Part of a small language model's weights.
Size: 16 layers, 2 heads of 64 (1 for keys and values), MLP 512 GELU, vocabulary 2048, 3.41M parameters.
Architecture: LayerNorm before each block, rotary positions, no biases in attention or MLP, untied embeddings, attention and MLP in parallel.
Training: 122M tokens, 3730 steps.
Each number is 128 + 24 x the weight over its row's rms, rounded and kept within 0 to 255. Layers, rows and columns count from 0. The size above them is the row's rms in percent of the matrix's.

# layer 13 attention query, 128x128, rms 0.0682, rows 17-19,80-83, columns 0-127
size [ 73  91 113 101  76  96 107]
[[109 105 132 135 163 144 119 137 114 162 106  80 135 190 156 175 133 142 197 136 136 108 100 131 146 116 155 127 102 187 105 113 137 135  98 105 181 150 137 100 154 122 137 134 108 120 159 124 131 103 147 106 118 120 126 144 133 128 127 152 158 116 102 158 100 126 166  98 134 118  65 147 121 108 139 121 135 109 113 149 117 184 101 159 133 128 140 113 144 139 122  96 126 131 134 139 131 104 123 110 122 131 140 159  58 124 129 107 151 105 130 109 112  93 103 125 134 131  89 139 120 124 125 130  99 160 114 187]
 [ 88 129 156 110 105 126 159 146 116 121 169 128 122 174 142 144 116 123 140  81 156 115 127 130 161 164 128 155 149 105 103 111 102 103 116 134 149 119 139 141 116  80 130 148 117 108  93 124 121  84 117  92 118  98 126 100 133 108 123 115  99 120 133 137 116 170 109 124 125 148 160 129 129 149 145  98 114 111  94 112 138 166 154 156  89 113 152 146 132 160  95 114  70 110 166 101 135  92 123 149 146 161 103 166 117 123 157 141  93 152  99 178 136 133  90 139  99 119 137 113  89 153 141 107 162 104  81 109]
 [136  75  90 118  59 109 143 168 142 159 146 120 132 150  89 105 116 133  55 107 113 124 118 140 145 117 136 141 189 125 120 130 137 128 135 128 126 100 120 135 129  87 116 136 145 118 127 138 146 121 123 110 148 108 148 163 149 146 115 140  87 145 110 173 137 124 139 117 164 148 118 100 152 122 137 145 135 123 100 110 147 164 159  94 124 125 164 115 156 132 169 123 109 124 111  91 114 163 114 104 104 129  83 117 117 129 137 119 168 156 122 118 125 153 141 125  88 127 168 189  86  97 111 152 120 127 138 165]
 [140 133 170 101 118 141 138 116 125 162 116 175 145 140 111  56 158  79 127 144 127 123 105 143 126 103 101 159  98 114 137 108  95  94 150 153 111  94 143 124 134 116  67  89 167 135 113 159 128 144 115 153 109 133 116 159 140 111 157 104 136 125 136 128  82  62 119 107 123 153 131 114 183 146 138 120  72 144 155 142 113 114 163 127 119 108 128 133 133 101 118 129 132 135 143 128 113 119 161 103 130 144 139 138 114 149 126 172 122 142 138 117 123 118 127 137 156 117 134 165 113 129  49 119 163 121 138 136]
 [107  97 162 133 112 168 112 127 147 117 132  65 109 133 134 173 151 119 141 160 132 116 119 149 127  93 141 139 121 138 108 133 172 146  93 126 120 140 121 120 181 112 104 120  99 104 168 118 120 132 125  78 135 130 147 114 143 144 109 136  87 122 126  99  95 117 140 169 125 129 132 146 136 110 160 118  93 191 103 146 150 136  88 139 129 118 140 151 140 182  99 101 152 117 170 165 167 149 138 113 141  86 136 136 101 158 131 137 126 130 161 108 127 102 121 120 134 117 109 185  67 131 121 112 160 145 137 143]
 [103 135 146 139  71 111 133 184 151 112 146 150 149 164 105 165 133 113 108  91 127 139  92 114 155 145 108 140 156 112 113 150 141 152 100 105 130 149 128 144 158 166 154 161 108 122 101 105 117 133  97 132 102 180  86 123 112  87 144 153  61 114 143 117 120 150 117 102 109 141 172  83 121 123 138 134 140 105 106 112 100 147 134 139 173 132 117 129 148 108 131 107  94 102 122 107 122 117 162 142 104 108 111 142 126 144 106 151 147 123 110 161 140 143 131  91 106 128 164 147 148 136 137 131 180  75 118 108]
 [143 123 130 107  83  93 134 138 144 141 178  69  88 148 121 119 111  97 120 158 121 130 113 135  93 104 133  93 180 149 142 111 168 141  84 102 145 105 108 138 129 128 108 104 122  86 117 135 149 119 144 112 147 115 120 131 118 131 126 145  91 115 122 147 113 134 132 154 116 159 119 108 128 129 187 124 174  97 116 124 145 170 119 112  89 130 174 118 154 170 174 117 125  95 155  86 111 136 143 120 129 107 144 127 156 167 128 127 149 137 123 121  94 156 148 128 111 123 144 117 116 103 123 165 143 205 133 127]]
# layer 13 attention key, 64x128, rms 0.0619, rows 16-19, columns 0-127
size [109 155  95 124]
[[115 158 171 170 137 163 129 140 103 137 135 110 100  55 101 118 150  95 156 148  97 120 156 141 145 152 120 125  78 101 131 165  74 114 144 140  95 119 141 122 133 134 128  97 132 154 175  74 128 118 162 122 136  94 139 135 102 120  77 136 123 144 125 104 126 157 113 148 129 117 164 147 138 115 162 105 141 118 136  93 148 142 164 114  68 170 134  83 153  83 130 123 184 139 121 131 119 106 121 119 133 139 105 130 140 119 118 115  94 130 121  78 130 133 138 148 126 124 119 154 136 137 134 122 137 156 134 113]
 [139 132 105 111  83 120 134 147 124 129 153 134 150 158 102 146 115 102 105 110 173 123 106 117 140  96 108 150 169 108 187 118 121 150  94 108 157 103 128 140 102 113 204 135 132 113 106 124 121 106 118 121 125 137  98  88 116 116 161 132 142 101 157 137  85 115 125 104 143 154 144 116 108 127 108 106 174 116 156 139  77 125 125 120 142 142  99 145  99 159 134 145  98 131 118 129 116 131 128 145 119 141 138 113 153 135 115 139 122 138 122 206 145 132  85 100  93 107 155  77 169  97 125 142 155 126 167 110]
 [126 122 108 158 139 137 102 117 130 102 110  95 132  83 163 109 174 147 159 170  97 142 119 162 100 103 131  92 131 112 109 152 135 134 150 151 142 144 118 113 143 110 113 134 149 118 108  73 118 158 117 167 146 118 146 162  85 147  76 120 114 154  99  85 144 119  99 109 112 115 118  98 142 103 118 139 148 172 132 106  90 145  97 185 148 126 119 125 116 105 122 143 107 134 108 158 160 135 172 140 133 135 180 124 142 118 152 113 115 109 152 121 150  86 110 151 148 126 119 149 108 110  95 108  81 144  89 131]
 [141 150 135 123 125 132 160  87 131 147 151 124 100 141 148 135 140 136 114 145 150 105 130 106 155 119 154 150 118 130 145 144 184 133 110 143 125 125  91 122 147 155 140 120 140 162 131 128 101 141 101 132 163 127 113 115  98 174 178  99 127 141 144 118  81 110 129 152  98 152 129 104 122 124 165 142 163 132 132 123 118 138 124 125 124 176 141 132 147 115 123 170 191 142 163 119 132 107 127  68 175  53 156 109 124 130 107 147 129 124 157  97 141 112 127 141 159 106 147  85 131 181 127 130 159 168 103 101]]